config.toml
hidden_size = 96
intermediate_size = 384
hidden_act = "squared_relu"
norm = "rmsnorm"
norm_place = "pre"
rope_theta = 1020.0
parallel_block = false
extras = ["local attention windows", "value embeddings", "hashed n-gram embeddings", "a smear gate", "an embedding shortcut", "weighted sums over earlier layers"]
init_std_o = 0.0271
init_std_down = 0.0136
optimizer = "muon"
doc_mask = true
Each number is 128 + 32 x the weight over its row's rms, rounded and kept within 0 to 255. Layers, rows and columns count from 0. The size above them is the row's rms in percent of the matrix's.

# layer 6 MLP up, 384x96, rms 0.135, rows 235-383, columns 0-31
size [ 99  98  97  96 110  94 101  92  89  98  95 118  97 105 101 120  99 109  98 103 117 108  97 100 115 124 126 114 113 102  88  92 123  90  87  91  89  96  99  83 101 103  87  94 100 110 125  94 106  96 100  95  80  97  98 106 112 102 100  78 152  88  94  99  86  99 107 104 157  83 107  91  84  93  99  80  80  94  78 110 105  92  96  88 103  95  84 108  88 106 108  82 108  87  90  79  93 103  69  98 106 108 119  93 102  97  96 105 108  90  91  66  79 104 109 104 102 117  89  98  90 108 112 112 101 105  92 118  89 113 101  90  99  98 118  90  95 104  95  98 112  88 102  92 117  85  98 111 110]
[[ 96 110 182 133 124 118 186 133 157 106  85  86 135 155 175 148  98 145 126 132 113  80 208 137 150 157  75 131 185 184 106 171]
 [182 192 129 167 117  90  97 120  93 113 115 173 109 171 132 115  54 116 158 137 107  84 141  65 142 128 136  97 170 102 175 139]
 [137 184 131  55 112 120 129 159  95  96  84 104  94  71 156 116 134 122 101 128 108  98  95 116 166 154 106 150  75 133 124 140]
 [104 188  97  63 148  84  81 100 165 111 141 141  98  89 169 111 140 112 191 143  94  86  71 156 112  70 120 191 120  98 154 102]
 [166 108 173 144 162 199 141 161  89 149 162 144 132 121 148 111  97 134 130 148 122 106  84 153 135 131 144 176 137 137 224 164]
 [124  98 117  95 106  62 127 120 124 128 114 133  98  89  81 191 138  65 194  93  78 136 138  79 142  87 140  66 145 126 176 123]
 [167  44 135 146 166 164 171  57 101 177 165  87 151 146  96 122  85 156 122 121 152 133 100 160 159 136 117 101 138 134 144  59]
 [113 130 174 130 152 102 120 156 127 176 109 135  87 136  93 117 173  88  82 185 124 156 127 122 140 185  65 133 218 162 144 144]
 [127 148 147 121 120 124 158 127 123 103 177 116 105 109 110 131  61 163 166 108 125 151 164 141 161 175 128  96 139 113 124  96]
 [ 85 109 118 199  81 161 103  95 179 161 168  48 121 128 131 159 141  89 151 124 166 128 178 129 149 113 144 146  72 132 153 120]
 [129 145 118  88  78 145  88  89 175 136 102  96  87 157 139 109  93 115 141 185 144 182 116  66  86 170 122 141  90 110 137  76]
 [147 183 155 147  98 153 192 152 132 127 138 104 129  79  85  95  88 105 103 167 172 106 111  77 120 131 145 167 107 123 130 158]
 [173  71 158 126 156  87  71 147 130 123 143 108  80 147 117  66  87 129  90  58 118 136  75 188  96 127  79 122 115  77  49 134]
 [162  93 130 183 176 152 141 144 163 140 109 148  94 157  54 179  66 101 119 104  88 184 159 127 149 131 107 156 107 154 155 124]
 [139 160  90 107 137 113 116 150 120 175  70 149 137 145 112 146 181 142 165 137  93  90  77 116 143 141 140 139 109 183 108 182]
 [125 141 126 130 146 142 124  45 106 120  54  70 179  80 146 127 128 146 116 119 110  71 101 127 181 159 166  95  92  61 115 127]
 [131 125 146  64 103  84 119  68 128  64  42 114 146 132 140  88 144 155 168 181 148 170 107 129 148 146 128 116 151 138  65 137]
 [148 123 129 113 121 110 130 114 139 139 210  72 149 100  93 170 141 131 108  53 163 133  94 133 141 142 112 124 152 151 127  99]
 [113  98 107 114 106  48 131  94 173 127  96 149 165 175 141 149 138 179 103 176 158 116 139 116 193 142 117  88 125  98  94 103]
 [141 113  86 178  74 191 197 117 143 100 138  90 172  97  68 176  63 154 121 165 106 101 104 169 161 156 125 180  94 146 124 103]
 [ 81 142 113 151 121 116 149  89 149 133  87 156 129 100 128 165 152  95 116 148 138 131 121 111 198  31 110 188 138  86 128  71]
 [112 152 146 151 181  95 112 130  67 132 192 160 116 159 120 131 119  78  97 169 160 111 114 136 121 177 175  90 143 108  74 138]
 [ 81 140 134  52 153  86 110  92  93 154 123 100 177 127 166 107 183 121 169 133 116 182  68 110 114  76 179 171  97 128 138 157]
 [165 103 186  98 143 124 122 123 171  60 113 157  79 117 163 158 166  79 107 158 156 130  81 115  95 107 161 118 124 115 112 196]
 [209  87 108 155 129 199 107 148 102 145 134 101 164 126 123 150 133 163 133 162 132 115 124  87 140  96 111 136 101  82 139 107]
 [102 164 104 154 101 139 178  84 153  75  53 194 133 144  86 174 115 171 144  73  96 132 188 151 127 152 148  78 120 161 114 109]
 [158 119 150 123 128  98 133 133 133 150 161 160 159  93 115 127  68 151 152 100 129 131 153 112 155 114 147 123  92  90 136  99]
 [125 124  82 171 126 129 161 171  62 160 142  89  56 153 119 148  81  79 120  95 186 129 166 120 126 132 159 116  82 126 147  97]
 [158 178 131 122 129  81 136 180 144 169  93  90 150 151 118 128 194 139 117 156 114 141  79 172 202 114 143 165  91 132 114 119]
 [187 145 130 139 153 132  89 182 116 158  79  68 119  82 173 137  65 131 158 142  97 148 148 142 101 170 116 133 140 134 126 173]
 [173 131 140  89  93 120 106 148 112 182 139  94  79  74 117 144 139 150  88 130  78 103 125 109  70 101 103 105 137 103  90 126]
 [ 78 146 127 103 107 142 108 134 175  63  78 168 163 199  84 146 142 106 140 150 179 141  96 149  73  88 108 126 135 177 134 147]
 [104  90 101  93 134 154 210 137 136 137 120 121 144 119 170 142 139  60 113 138 103 139 120 107 112 156 111 104  57 143 113 197]
 [ 70 110  98 135 120 108 129 124 163 151 161  97 146 106 116 135 150 135 133 109 218  96 164 132  56  67 110 122 119 152 117 115]
 [150 114 167 108 172 109  73  86 149 126 125 122 127  89 135 135 103 150 132 107 131 123 104 138 152 147  79 166 125  91 119 128]
 [124 123 131  82 188 133 137 122 105 145  87 167 129 101 159 140 152 113 159 163 110 118 101 106  95 165 108 136 112  70 157 143]
 [121 142  98 127 104  86  80  84 143 209 155 151 120 138 127 138 116  93 108 106 132 119 176 113  72 162 142 107 132 166 145 141]
 [197  96 167 130 152 120 101 126 150  95 110 159 122 125 117 110 161 102  63 132 149  52 110 131 146 195  87 118 117  64 167 102]
 [165 132 168 101 125 156 156 138 177 115 102 123 150 126 119 184 134  63 171 138 133 112  80 101 108 189 132 148 111 145 148 133]
 [ 89 129 246  57 160 155 153 174 133  95  75 125 192 145 131 167 102 122  97 139 139 127 178  94 121 120 140 121 112 161 110 180]
 [130 176 111 146 158 159 182 126 117 156 140 170 124 195 127 147 154 188 146 161 134 158 132 190  98  88 130 154  99 160 110  79]
 [126 131 131 133 107 143 135 144 136 145 136 107 169 123 140 115 125  95 135  94 139 128 152 177 129 109 130 128 101 131  60 148]
 [ 51 126 111 134 166 150 152 114 109 163 116  91 156 123 160  86 135 143 137 146 146 127  82 103 164 102  72 114 152  95 165 128]
 [112 118 156 108 171 141 137  87 154 115  78 112 170 136  84 133 135 116 109 135 120 124 187 136  56 188 130 154 151 162 112 165]
 [106  71 133 122  45  65 145 170 115 128 134  76  98  72  73 127 191 122 130 131 205  99 152 115  90 148 107 122 155 153 106 180]
 [ 82  76 156 124 155 121 145 128 150  93 126  85 123 133 111 221 127 111 151 119  97  93 157 107 138 134 118 111 108 159  68 116]
 [105 113 128  74  75  91 139 101 160 142  92 101 156 169 173 118  70 123 163 126 124 128 138 175 168 165 175 186 119 113 112 115]
 [126  68 148 171  81  74  84 117  79 180 164 155 141  61 150  93 143 175 110 158 120 116 149 117 120 120 154 105 167  79 189 149]
 [ 79  93 116 105 102 127 156 228 155 155 125 113 155 165 128 127  96 132 132 140  89 161 180 122  98 158 116 139 124 124 170 159]
 [153 162  74 199 103 168 181 156 156 151 102 138 104 142 124  93 116 115 126  86 138 156  80 166 118 158 113 162 146  97  94 161]
 [128 106 169 138  93  92  69 116 136 131 157  83  80 172 125 196 133  91 140 164 193 173  79 116  89 154 161 151  94 106 125 142]
 [ 86 105 171 220 106 137 188 101 146 116 121 117 131  88 122 138 150 154 122 134 117 156 122 195 105 162 205 135 140  67  92 137]
 [153 136 191 171 118 139  91 112 126 173 173 118 108  98 123  76  83 175 119 187  92 191 121 113 110 135 159 116 138 113 134 190]
 [ 57  75 121 143 105 175 149 109 174 141 141  75 133  89  73 120 132 131 192  73 119 153 120 148 134 145 132 150 124 163 139 115]
 [128 125 152 115  90 125 108  90 160  82 120  77  78 133 159  91 134 101 133  71 106 147 130 112 191 167 128 103  97  80 156 142]
 [125 144 171 188 132 169  98  99 138 100  72 168 139 125 102 108  91 130 186 108 192 157 140 138 161 166 125  95 133 194 164 150]
 [124  88 125 145 137 129 118 137 114 101  84 168 143 101 131 141 130 133 181 195 110 209 116 164 143 222 125 103 138 120 126 156]
 [124 121 173  79 110  53  97 121 106 109 112 110 143 117 174 107  70 177  89 119  95 112 157 113 172 108 105 134  61  93 121 110]
 [132 130 128 115 112 100 116 166 116 163 106 140 168 113 153 146 116 106 160 156  62  81 128 164 185 117 109 169 151 151 129 146]
 [162 115 107 143 101 126 127  58 167  81 121 109 147 205 148 141 134  79 139 151 139 124 171  81 118 150 131 111 144 164 127  92]
 [113 129 130 111 133  90 180 134 147 120 160  98 128 139 163 146  96 163  93 153 115 101 187 152 168 106 184 116 167 125 189  84]
 [114 122 114 105 139 125 149 159 134 110 142  96 159  82 104 167 157 182 186 106 142 151  76 115 121  79 114 143 138 132 116  94]
 [132 115 100 123 166 157  85 184 136 132 109 145 122  89  78  91 104 102 120 124 171 137  99 140 102 132  61 154 143 172 145 123]
 [150  86 141 111 157  43 142 166 132 107 112 133  93  82  99 125 151 153  88 117 109 160 126 121 167 104 109  69 142  94 174 106]
 [158 166 191 158 139 147 129 146 144 135  80 160 127  96  74 121 113 126  78 132 133  99 167 127 154 121 104 124 126  91 156  72]
 [144 161 156 180 150 135 130  51 108 105 130 102 102 147 113 169 132 158 157  92 101 104 155 124 122 143 106 131 145 147 140 143]
 [ 73 126 116 151 126 144 118 125 125 190 101 122 153 194 159 101  92 124  78  98 156 106 117 145 148 173 146 142 160 104 117 113]
 [141 161 112 140  94 174 133 156 139 145 155  58  83 139 125 188 159 152 176 162 105 139 140 111 146  84 168 100 143 184 119 119]
 [ 98  85 102 161  88 202 118 162 127 131  85 140  98  80  48 109 119  99 157  71 124  98  98 103 101 108 146 141  97 136 110 146]
 [ 91 139 135 140 156 130  63 174 184 172 141 159 195 186 181 122 108 137 106 171 130 129 180 109 148 133 111 140 101 187  74 147]
 [157 143 208 118 168  99 108 115 139 109 134 100 123 108 122  78 162 156  92 175 113 162 184  96  99 142  81 115 136 172 125 195]
 [110  96 121 118 138 139  92 130 114 117 141  75 143 124 102 109 132 135 135  86 146 120 190 107 113 114 178 147 184 113  78 183]
 [113 140 164  72 105 105 125 102 105 164 108  56 140 139 141 133 124 108 144 160 106 137 190 119 131 145  74 171 135 117 111 162]
 [136 150 146 118 103 132 140 113 137 137 159 122 198 107 120 127 108 108 133 135 111 125 127 130 179  94 121  69 151 116  92 159]
 [119  83 142 129 119 135 117 158 110 159  78 105  98  94 106 155 133 150 132 113 139 140  75 139 173 139 119  92  98 169 138 132]
 [142 188 165 163  93 162 125  68 171  78 129  62 106 124 153 125 145 120 116 169 100 139 113 109 165 154 171 134  87 156 146 139]
 [118 141 126 166 101 122  71  70 101 128 164 119 185 144 150 127 143 147 134 119 160 130 167 106 169  77 139  74 103  87  97 170]
 [104 166 142 162 166 159  96 158 111 144 187 115  89 160 112 134  82 132 128 118 103 115 140 100 165 137 150 151 145  99  98 159]
 [136  95 160 189 134 110 122 142 145 161 167  98 103  89 136 139 135 120  93 135 112 112 183  97 112 102 165 118 121 129 123 161]
 [113 147 138 140 159 126 112 108 108  95 142 174 162 108 166 130  96 143 197 123 110 161 128 161 132 146 132 126  89 133 109 142]
 [149  85 191 135 133 126 139 126  99 125  97 105 169 116 159 117 110  96 172  93  91 107 109  93  89 116 205 134  98 105  23 140]
 [ 82 187  96 112 144 123 143 121 168 167 100 118 146 108  96 150 112  98 132 140 151  94 140 132 160 155  80 164 171 116 142 167]
 [106 164 106 150  67 105 111 168 125 134  88  97 110 138 129  77 157 153 133  84 137  87 101 133 149 100  81 155 101 151 107  94]
 [ 96 139 149  73  79 123 119 211 107 107 150 130 140 132  66 129  98 140  98 111 167 138 123 118 131 123 167 113 163  67 141 126]
 [ 38 148  87 108  98 108  67 161 133 175 124 119  56 150  99 132 145  94 106 126 126  73 110 116 140 154 151 108 107 180 154  43]
 [211 156  97 156 126 171 138 153 103 161 135 153 149 107 143 173 105 114 107  93 184 102 133 177 133  83 182 144 132 111 112 207]
 [183 189 134 145 116 163 181 120 143 143 116 128  91 150 155 130 125 138 111 105  94 151  97 129 109 105 121 147  86 152  98 156]
 [ 96 103 120 100 195 158 142 105 123 150 153 145 130 150 204  64 124 138 108 149 186 109 174 157 108 142 127 124 116  99  92  91]
 [ 75 183 146 130 117 171 147 122 138 105  85  90  97 169 151  93 132 161  80 112 129 158 127 194 110 122 126 129 179  62 116 137]
 [113 130  84 150 121  78 112 106  86 117 169 131 110 178 156 150 147  89 132 128 160 153 172 155 171 224 161  91  94  95 169 117]
 [152 120 142 103 111 103  78 107 181  82 137 136  56 166 123 117 180 123 135 158  78 165  91 125 100 144  76 111  78 129  85 136]
 [155 115 185 120 147 148  90  53 120  97 120 103 133 102 182 201  91  92 116 215 134 141 113 133 110 115 153 117 165 104 143 163]
 [100 116 113 137 158 175  73 139 101 138 108 138 180 169 151  94  91 116  78 152 171 109  80  81 129 129 129 109  80 165 155 121]
 [105 119 139 129 133 159 147 155 146  76 148 153  97 171 126 148 180  83 131  74 127 169 122 176 100 126  99 190 149 150 153 135]
 [ 43 152 196 119 106 148 155 153 162 142 190  66 132  93 113 119 142 111 132 139 105 151 121 106 167 173 139 180 175 120 154 108]
 [153 149 152 157 139 137  97  72 122 116 100 141 109  99 100 114 100 110 165 104  74 195  58  80 112 145  98 112 135 128  97 140]
 [151 177 131 176 108 156 109  80 114 172 112 109 176 173 140 105 166  97  88 166  91 127 132  70 124 148 111 143 153 114 112 149]
 [106 183 121 119 152  91 130 165  61 132 123 116 165 124  88 133 118  87 137 119  79  83  83 174  89  95 120 148 120 125  77  81]
 [157 160  96  93 109 118 132 126 133 165 124 133  95 188 205 186 195  85 198 148  78 140 178 147 116 140  92 134 100 136 148 159]
 [147  74  82 151  78  89  93 104  63 133 193 127  65 105 158 163 128  87 127 122 107 150 119 100 128 150 145 143  96 172 141 135]
 [171 111  83 135 133 118 132 126  77 108 163 152  56 102 133 108 145  86 101 149 126 172 127 115 167 115  73  98 179 160 137 184]
 [120 105 129 102 116  49  78 118 161  99 117 141 136 136 144 149 141 107 161 128 159 106 132 149  81 121  96 166 144 139 111  80]
 [138 100 153 145 145 123 174 138  70 130 117 222 176  74 121 106 104 117 117 145  78 146 134  99 115  96 113 116  65 156 113 113]
 [171 117 150 129 185 137 151 162 135  84 160  57 116 184  84 115 160 150 124 127  87  98  84 168 107 113 153  99 100  99  79 130]
 [ 87 145 116 185 123 122 110 175  94 128  81 129  94  90  82 144 148 171 153 147 192  49  64 132 160 173 161 107 113  78 202  96]
 [ 89 104 111 139 118 105 138 139 109 150 110 157  84 118 147  96 115  57 109  67 138 147  88 186 140 118 134 129 109 112 134 112]
 [141  68 176 158 155 131 153  88 180  73 165 166 104 143 162 158 119  95  78 168  98 165 171 102 182 122 173 112  67  70 133 148]
 [173 101 124  80 172  93 165 153 110 169  77 149 148 114 119 114 186 120 121 163 153 160 151 155 146 132 108 103 128 173 139 114]
 [138 148  63 123  50 143 128  99  88 130 150  95 104 115 138 128 162 107 159  88  95 129 135 131 161  79 129 115 142  85 133  97]
 [128 140 162 100 191  75 186 196 130 154 164 103 168 146 150 147 119 125 124 173 134 181 119  82 108 140 151 143  95 119  84 220]
 [114 120  85 141 122  76  88 100 137 120 112  72 108 128 144  97 163 157 131 127 105 117 187 172 147 138 111 156 126  83 104  79]
 [209 128 122 179 116 106  82 108 142 179 138 191 142  67  98 143 161 137 142  67 100 158 128 165 112 111 100 158 156 142 126  91]
 [183  61 180  63 136 141 132  98 103 121  81  95 104 113 156 169 148 131 115 139 156 146  66 144  86  69 110 175 115 100 107 125]
 [176 176 139  99  97 118 149 165 172 118 108 106 125 112 135 134 139 114 101 189 137 123  71  88 113 138 143 153 171 109 138 116]
 [116 149 145  89 147  82  65 112 157  69  99  95 149 142 125 153  63 162  87 148 119 103 101 148 114 125 108  88 100 157 133 181]
 [103 127 128 145 131  95 171  62 100 131 105 126 119 133 115 171 172 112  94 130 148 113  82 113 149 138 120  70 111 172  81 172]
 [127 134  84  82 151 136 140  90  85  82 155 163 111 169 106 122 173 125 116 139  97 158 145 125 174 101 138 148  36 135 101 104]
 [170  59 112 140 189 142 181 175   8 148  86 150 120 131 156 122 171 155  78 153 146 112 130 176 130 152 116  84  77 177 125 146]
 [134 136 143 142 180  78  96 122  92 176 123  95 137  58 131  96 111 191 114 184 117 156 129 139 134 133 102 135 141 119  93 183]
 [121  82 143 127 131 145 135 101 149 144 117  42 110  79 113  93 126 169 139 120 164 181  65  99 179 143 167 132 159  84 130 154]
 [126  96  93 115 130 100 163  82  70 101 154 130  85 175 169 130 118 102 194 118 151 124  84 115  74 113 251 149  97 143 155 130]
 [193 188 182 148 110  97 116  93 126  78  89 131 118 214 166 126 140 152 141 115 155 173  81  86 183 120 116  84 107 140 130 207]
 [172 115 125 129 172 129 176  95 126 116 126 123  93 185 178 158  72  31 112 117 160 115 112 150 110 164 155  64 146 130 162  89]
 [131 134 113 162 152  96 128 102 127 120  88  95 200  94  69  84 147 101 176 130 157  77 120 170 139 121  88 173 103 147 178 189]
 [100 143 106 121 125  93 157 115 161 127 129 144 121 168 175 203  99 116  91 109 136 106 146 154 126 138  57 200 123 159 124 168]
 [182  72 154 159  90 125  91 130 116 173  79 132 104 107  66  76 109 146 119 142 129 118 181 108 137 144 109  93  63 158 106 133]
 [112 161 146 168 119 131 130  45 127  71  96 158 100 116 122 151 141 133 147 155 150 115 118 126 151 110 138 160 173 172 170 131]
 [ 88  78 125 131 148 130 143 155 133  84 119 126 109 115 182 156 120 132 151 146 176 162 187 121 111 136  43 119  70 141 121 104]
 [ 88 172 145 121  93 156  84 102 152 119 108 110 163  95 129 130  93 102 119 151 132 118  74 123 199 106 153 131 180 119 101 102]
 [115 112 121 103 131 108 116 123 121  92  45 127 145 148  94  98 184  99  94 169 115 150 136 172 130 155 132 159 143 155  56 158]
 [116 103 138 166  82 162 141 181  87 134  67 186 153  93 114  71 123 153 174 117 145 136 100 140  64 161 140 109 102 117 117 146]
 [103 134 118  77  58  59 162  55  99 125  99 134 159 131 118 109 115 117 109 126 187 128 129 135 135 104 172 130 146 141 107 137]
 [132 180 112 104 155 118 145 144  54 100 154  94 176 160 102 141 138  82 182 157 143  43  97 124 119 115 105  88 101 140 117 104]
 [196 135 127 219 120 140 137 100 108 122 100 141 189 120  87  79 153 107 158 105 132 114 173 103 123  70 109 175  88 153 166 174]
 [115 100  86 102  90 135 140 155 139  80 133 142 157  96 145 138 120 183 143  82 138 130 107 158  92 147  14 165 155 112 164 151]
 [136 166 133 135  87 103 124 104 121  94 169 122  80 183  98 177  80 137 119 115 176 134 151  78 196 103 148 160 123 151 153 125]
 [133 112 102 107 151 128 142 171  85 204 175 120 122 112 132 146 149 116  96 157 122 183  77 145 124  75  52 121  88 165 123 139]
 [117 147 168 126 130 128 164 122 130  78 102 129 122 149 182  99 171 117 156 107 148  72 107  71 157 146 110 113 195 158 124 110]
 [125 105 125 145 178 132 139 140 159  86 160 135 149 180 105 152 195 127 127 212 155  93 117 125 113 146 122 150 195 136 171 159]
 [132 132 118 166 135 135 112  65 138 124 124 160 157 135 142 118 127 158 118 163 132 112 138 170  58 161 136 169  51 130 102 107]
 [151 149 107 101  87  96 173 113 166 150  73 148 147 125 139 109 108 131 127 144  96 151 118 157  98 134 132 123 150 126  69 103]
 [145 147 146  64 145 152 104  99 155 200 113 108 155 160 141 117 160 152 115  95 186 104 183 123 108 120 157 158 107  72 155  79]
 [172 149 161 135  99  93 160 147 141 217  89 143  93 109 123 126  78 155 106  72 143  91 125 111 172 102 110  78 113 102 153 182]
 [ 93  93 161 103  82 109 109 115 210 122 172  50 124  80  98  86  93 136  92 128 105 155 100 122 171 137 162 134 140  81  91 190]
 [123 126 159  62 161 103 154 144 100  79 157 123 185 183 142 105 109 143 137 162 120 133  80 176 135 140 163 117 125 110 126 137]
 [149 198 205 109  88 163 130 143 140  77 111 146 108 134 140 123 156 136  97  85 102 112 128 137 146  83 110 204  81 150 133 114]
 [142 151  96 122 162 102 141 122 113 143 142 115 124 135 133  63 123  51 122 128 163 149 173 100 145  73 119 105 111  90 133 140]
 [146 106 168 164  54 110 118 113  40 129  78  99  88 168 111 126  88 137 157 182 111 119 179 157 135 171 103  63 171 171  64 149]
 [175 149 106 156 155  79 133 176 139 107 123 220 153 158 100 108 171 112 112  92 122 100 140 129  83 122 116 155 132 139  97 103]]